Weights of a small transformer language model.
Architecture: rotary positions, no biases in attention or MLP, untied embeddings.
Each number is 200 + 40 x the weight over its row's rms, rounded and kept within 0 to 999. Layers, rows and columns count from 0. The size before them is the row's rms in percent of the matrix's.

# down: layer 9 MLP down (transposed), 512x192, rms 0.0694, rows 18-39, columns 96-143
# gate: layer 9 MLP gate, 512x192, rms 0.0756, rows 19-39, columns 96-143
# up: layer 9 MLP up, 512x192, rms 0.0738, rows 19-39, columns 96-143
down18,106,232,187,204,188,187,124,205,219,219,127,295,165,207,192,178,175,219,203,207,298,256,286,175,209,219,208,218,165,224,221,188,142,223,117,219,259,158,199,208,221,201,207,153,83,231,201,260,207
gate19,099,209,227,201,190,193,180,187,129,210,212,167,256,221,169,195,218,231,114,236,157,136,132,202,187,156,169,161,194,173,188,277,213,213,177,232,249,185,170,194,194,226,155,185,244,207,151,242,140
up19,101,190,153,117,233,191,221,201,187,227,202,238,175,228,155,209,240,195,105,217,176,143,228,264,193,173,213,165,180,192,222,294,150,189,144,216,251,199,196,177,191,180,182,170,207,174,154,185,141
down19,100,228,214,188,229,195,238,174,193,249,205,184,173,232,204,219,208,251,182,217,239,194,232,153,188,216,179,189,206,177,219,114,104,148,310,222,162,229,283,166,186,133,248,226,211,189,242,190,121
gate20,108,185,216,153,240,190,173,216,168,224,85,171,193,197,244,168,212,193,201,214,142,162,148,312,264,158,190,194,200,225,174,227,287,217,249,215,189,210,173,176,165,236,190,253,223,206,184,261,189
up20,106,172,208,186,183,158,140,194,215,199,208,217,199,163,200,216,215,282,225,205,217,225,221,188,222,172,238,150,199,237,208,230,147,197,210,195,149,233,245,143,235,218,191,207,107,200,211,210,143
down20,105,175,157,174,155,155,174,145,169,165,119,155,194,192,268,194,206,170,201,267,169,138,138,181,289,160,186,194,182,199,275,222,225,214,247,158,190,217,247,171,155,230,176,188,187,147,223,253,171
gate21,096,196,196,222,227,166,174,192,252,250,135,249,171,149,174,160,170,213,202,186,176,156,143,131,186,122,166,200,217,239,215,214,223,214,208,230,139,176,224,153,221,263,207,193,110,160,132,177,260
up21,110,227,132,119,214,257,215,190,125,175,192,190,199,269,242,171,238,184,146,247,130,204,187,195,210,313,259,157,246,165,173,219,245,238,205,154,228,183,197,219,231,248,173,152,237,259,232,262,161
down21,110,210,257,231,193,264,185,226,209,129,204,172,200,175,199,149,169,192,203,212,179,132,168,125,237,173,159,180,238,216,233,190,228,184,279,212,220,190,176,216,195,278,254,175,203,145,193,279,240
gate22,109,283,204,200,175,158,173,154,220,219,132,266,169,226,194,232,268,183,177,172,246,183,213,194,241,236,153,195,229,219,212,210,191,204,175,197,260,153,157,213,225,201,197,239,276,200,188,221,174
up22,099,278,183,170,168,182,220,245,209,202,249,228,225,213,266,163,223,215,140,203,198,212,202,260,232,166,175,158,242,140,209,225,130,162,173,178,210,196,172,236,188,250,225,183,158,224,183,186,194
down22,097,98,197,189,210,228,248,231,146,188,203,209,142,167,184,178,249,190,207,218,196,183,119,114,218,173,171,185,262,203,219,271,148,182,241,233,188,191,187,184,152,227,201,207,196,145,182,264,162
gate23,101,192,181,214,245,258,208,171,166,136,275,158,140,165,195,137,158,284,132,211,222,147,225,165,196,170,176,209,206,247,156,155,168,193,103,278,193,216,223,204,249,154,191,174,217,209,172,204,161
up23,096,123,256,138,200,290,231,197,276,189,148,138,212,224,200,185,202,151,223,165,237,157,199,196,242,241,147,126,191,193,227,168,229,171,184,151,190,194,190,216,199,182,158,170,176,180,199,195,201
down23,094,199,227,229,149,118,186,156,281,132,188,254,127,184,229,228,185,213,253,190,307,213,206,225,124,181,192,191,191,252,234,200,150,202,212,167,225,201,247,211,177,135,187,144,228,164,225,206,201
gate24,099,178,244,127,191,170,177,214,168,219,183,240,179,157,243,210,175,185,199,152,181,158,213,164,241,230,221,186,194,210,238,241,213,222,160,214,247,211,225,167,203,234,188,298,198,114,205,239,252
up24,099,166,213,185,170,151,243,198,211,268,134,215,174,210,231,251,164,167,212,166,257,174,226,251,172,225,253,212,203,173,238,212,215,140,217,227,278,177,179,282,234,180,151,202,208,212,184,234,205
down24,100,207,134,224,221,161,172,199,233,243,123,212,193,227,197,168,198,193,159,193,152,155,142,259,174,255,173,241,204,249,183,216,200,176,170,183,172,151,205,173,203,156,195,187,193,191,248,231,182
gate25,101,197,209,129,140,243,232,146,226,164,184,191,122,228,202,242,179,188,252,174,165,197,264,188,265,139,148,255,259,201,254,168,227,219,237,164,162,210,176,237,207,126,252,164,216,206,213,228,203
up25,102,226,225,228,203,180,216,245,190,242,126,241,149,211,220,230,158,169,191,201,186,219,161,197,197,248,204,192,191,230,176,127,167,180,187,274,278,165,163,212,203,264,225,178,236,144,321,202,229
down25,104,261,174,273,192,183,217,199,208,93,283,205,113,208,135,197,251,191,184,147,166,184,230,176,197,198,268,142,135,199,142,189,233,208,185,223,270,159,243,207,119,193,231,171,101,169,186,144,192
gate26,098,163,228,141,205,154,167,158,192,206,125,167,218,235,176,152,165,196,213,236,157,191,223,198,223,176,231,243,193,243,211,260,137,241,219,209,202,209,162,163,274,194,213,227,194,258,132,211,154
up26,098,186,180,179,195,209,191,209,260,124,199,154,220,217,176,207,161,230,248,147,164,167,229,213,263,230,192,244,246,176,191,161,206,205,191,149,218,187,239,166,113,246,127,202,177,158,218,259,205
down26,097,180,194,174,205,259,132,254,212,227,202,204,251,182,224,115,204,199,224,233,174,211,246,233,209,206,239,217,234,195,175,225,163,236,188,259,191,222,194,191,249,208,209,241,206,236,251,168,171
gate27,097,360,231,242,182,170,170,172,185,253,202,213,174,220,209,134,202,171,175,244,221,133,243,218,169,203,131,209,231,196,123,163,210,202,128,150,220,163,161,190,191,186,174,135,226,241,200,175,214
up27,100,206,202,257,176,176,236,187,159,186,232,149,250,185,179,204,248,146,196,246,223,184,325,236,158,270,216,220,253,264,154,186,152,140,142,179,282,151,204,200,173,225,228,113,215,134,233,193,129
down27,100,153,235,173,230,121,222,244,206,193,245,138,232,137,258,206,175,268,198,127,239,171,187,265,221,191,279,222,184,222,139,225,209,215,177,268,181,208,217,206,162,165,197,170,253,263,196,278,158
gate28,095,237,256,167,156,215,227,176,210,101,157,228,176,162,241,215,265,300,218,183,235,227,245,209,213,244,185,172,221,252,122,155,176,228,138,196,199,138,204,140,177,175,123,230,121,214,206,197,173
up28,093,223,150,236,184,219,179,224,159,202,152,128,180,210,140,200,227,176,147,116,246,131,194,137,155,193,240,242,183,236,247,240,231,136,235,230,179,201,224,152,186,210,201,206,228,250,190,163,151
down28,095,187,196,164,121,235,144,222,195,244,221,257,211,207,163,217,170,205,192,179,171,213,143,181,203,146,194,167,149,228,187,133,98,211,206,218,114,249,186,186,197,175,243,141,189,248,239,172,165
gate29,089,183,155,222,204,226,175,253,136,249,250,182,168,229,232,173,126,153,198,154,211,195,195,218,163,156,194,262,157,205,137,223,221,175,247,242,136,240,171,197,201,180,178,213,247,190,237,265,146
up29,095,247,237,154,239,156,202,240,247,208,256,178,244,97,215,209,157,158,202,202,177,222,115,179,177,170,216,219,189,242,235,173,245,161,222,193,194,259,207,252,181,200,260,177,211,126,182,274,189
down29,097,212,198,172,154,225,226,279,218,138,162,267,202,267,231,230,270,259,148,198,154,214,258,239,149,251,130,169,235,232,207,252,224,155,167,129,256,205,202,209,176,174,211,250,214,202,191,241,197
gate30,107,172,200,142,192,184,136,195,193,244,185,215,176,191,206,147,138,243,218,189,225,256,232,195,247,192,266,244,159,248,221,233,186,223,203,278,236,239,236,79,268,238,174,200,207,206,257,200,141
up30,100,166,169,276,206,206,201,243,231,277,281,218,217,208,163,147,220,152,141,202,199,233,246,271,179,202,180,264,233,107,220,234,193,180,150,170,185,165,158,220,197,184,202,129,164,131,124,210,213
down30,100,247,192,170,258,181,246,201,137,209,188,207,167,178,161,171,181,179,140,199,222,249,191,135,283,195,292,204,239,190,208,214,239,261,186,140,236,191,208,206,182,177,221,206,143,248,191,172,166
gate31,098,206,300,156,112,253,196,227,158,245,191,219,177,145,270,241,184,210,210,251,218,234,212,240,257,239,270,157,178,199,227,227,145,162,188,226,241,231,100,206,170,239,138,239,170,242,253,209,157
up31,098,146,210,197,194,179,196,257,252,112,163,154,178,173,212,230,144,262,222,177,158,189,215,202,215,207,213,216,203,183,153,231,240,248,237,241,214,219,240,268,202,170,137,232,167,145,145,189,213
down31,097,188,209,250,188,226,167,202,203,272,185,259,235,209,182,273,175,200,291,178,216,191,218,122,158,236,152,232,197,200,169,212,197,175,176,124,165,195,152,185,198,228,220,283,161,252,258,193,251
gate32,097,120,249,151,267,204,181,254,186,253,223,144,204,119,229,237,173,303,157,221,173,289,227,163,185,213,137,172,167,207,195,146,201,231,248,195,100,230,165,150,263,117,187,126,231,205,165,198,228
up32,097,211,208,206,149,150,233,161,184,164,157,262,266,209,336,176,179,178,208,242,164,207,138,204,210,249,195,195,225,179,165,220,191,160,187,229,255,214,218,211,250,276,249,203,211,229,242,299,187
down32,093,133,246,188,193,219,178,233,252,199,197,212,211,145,215,132,120,252,172,163,232,214,291,203,158,203,208,197,190,285,244,142,214,221,253,270,151,242,181,191,236,198,153,231,250,226,82,176,304
gate33,090,136,232,184,189,286,183,213,177,190,227,184,224,201,165,129,231,255,232,238,247,182,185,197,211,215,203,264,187,187,310,196,266,211,126,191,162,192,160,272,182,101,204,115,218,252,131,172,223
up33,094,147,152,221,213,224,179,177,182,282,261,157,192,195,158,153,178,275,164,215,285,238,217,188,193,150,252,190,202,128,222,214,155,201,204,273,179,217,237,235,198,213,154,221,149,259,192,215,245
down33,093,183,189,186,213,173,236,170,258,214,149,235,204,263,203,154,180,256,191,226,209,238,263,185,196,207,167,148,258,184,79,271,205,204,181,178,270,148,202,236,199,250,255,248,144,216,231,224,231
gate34,092,196,184,199,212,159,161,205,194,192,209,188,173,160,231,214,155,229,146,203,192,144,184,205,293,245,182,171,160,187,206,200,208,143,189,192,221,63,73,203,236,259,227,214,191,263,189,218,191
up34,101,160,184,118,208,222,176,221,225,171,127,176,157,157,187,262,115,199,192,197,199,170,169,185,252,235,111,156,162,174,125,202,238,106,212,143,205,115,204,154,259,218,198,200,168,247,179,210,157
down34,100,164,246,210,182,202,293,197,152,226,224,263,274,160,213,244,217,136,250,146,266,276,191,173,195,211,259,211,196,244,213,107,199,285,151,155,137,256,154,211,162,178,158,137,186,212,224,168,159
gate35,102,206,215,270,193,172,140,186,211,210,146,186,146,250,193,233,220,196,178,188,270,195,194,215,169,198,182,215,288,206,182,264,168,200,173,181,254,215,242,122,128,236,245,272,190,204,152,208,222
up35,104,209,185,136,213,186,196,176,203,206,184,198,212,154,235,103,209,213,177,150,184,282,161,213,232,210,232,207,201,253,189,96,189,235,201,149,184,180,239,179,218,218,184,167,216,172,249,225,168
down35,102,256,257,155,221,206,154,268,226,212,190,224,239,244,173,170,211,246,208,146,267,282,243,250,202,192,108,233,274,158,174,144,209,227,206,231,210,137,257,173,208,188,176,264,174,201,209,260,147
gate36,094,162,215,202,185,190,161,208,170,205,159,224,239,224,191,163,216,180,216,231,194,139,238,163,225,246,207,153,184,199,216,176,124,188,253,208,181,160,170,183,197,239,135,126,185,219,269,239,124
up36,099,236,233,258,165,268,204,227,223,144,194,159,256,235,180,238,206,160,177,152,202,245,166,150,169,211,232,221,211,195,187,245,214,208,220,166,220,267,208,304,257,213,205,197,192,176,170,193,186
down36,098,208,199,241,242,130,169,176,257,266,298,198,213,159,202,152,236,158,140,180,242,201,204,304,209,104,237,162,232,181,230,231,173,272,189,217,254,157,181,198,231,170,123,269,179,172,154,196,300
gate37,097,248,180,175,216,259,177,194,132,213,225,277,183,178,203,142,197,186,201,255,124,184,178,152,238,257,177,252,170,170,252,218,228,190,235,197,208,158,182,159,174,239,109,180,143,232,232,166,186
up37,098,215,143,187,173,174,231,231,241,138,195,73,193,281,170,221,253,174,277,223,246,271,139,257,174,213,157,190,203,245,200,180,232,200,214,143,221,195,150,331,110,180,201,149,246,216,227,176,230
down37,098,150,215,229,202,185,208,212,194,189,175,219,279,179,182,218,210,250,202,154,230,168,288,189,273,208,214,261,182,158,201,249,192,150,221,271,185,241,238,181,176,197,214,161,258,165,147,163,108
gate38,092,186,148,217,178,245,178,125,140,235,270,213,155,177,185,242,229,198,151,189,230,285,184,172,169,249,179,240,222,201,159,157,221,253,190,164,252,177,212,205,248,219,191,172,231,224,202,253,176
up38,091,228,186,174,193,230,148,148,229,213,225,224,200,163,211,234,216,197,153,135,184,240,185,202,152,189,221,251,278,173,132,181,198,309,159,133,236,205,218,187,256,269,204,221,155,231,203,184,207
down38,095,216,211,230,200,211,291,191,178,221,188,260,223,173,170,178,119,218,222,198,242,213,213,254,230,202,169,204,199,207,217,246,264,91,195,182,192,178,119,162,166,201,197,179,275,262,214,248,231
gate39,105,289,231,235,199,240,161,205,146,173,144,152,162,136,186,219,223,232,228,225,225,198,155,196,218,214,158,195,267,194,181,191,199,176,192,150,226,139,228,138,183,222,242,156,193,226,156,206,210
up39,104,196,265,213,250,111,228,179,224,148,244,201,154,178,135,222,237,220,144,178,178,194,163,121,216,219,238,247,251,215,283,157,208,318,159,207,259,244,198,182,211,212,202,214,186,236,190,215,138
down39,105,130,214,170,201,216,145,182,232,204,206,217,267,245,236,248,245,218,222,242,218,256,194,275,176,209,180,158,194,224,190,191,143,122,191,226,174,191,208,180,202,244,245,215,294,187,204,205,196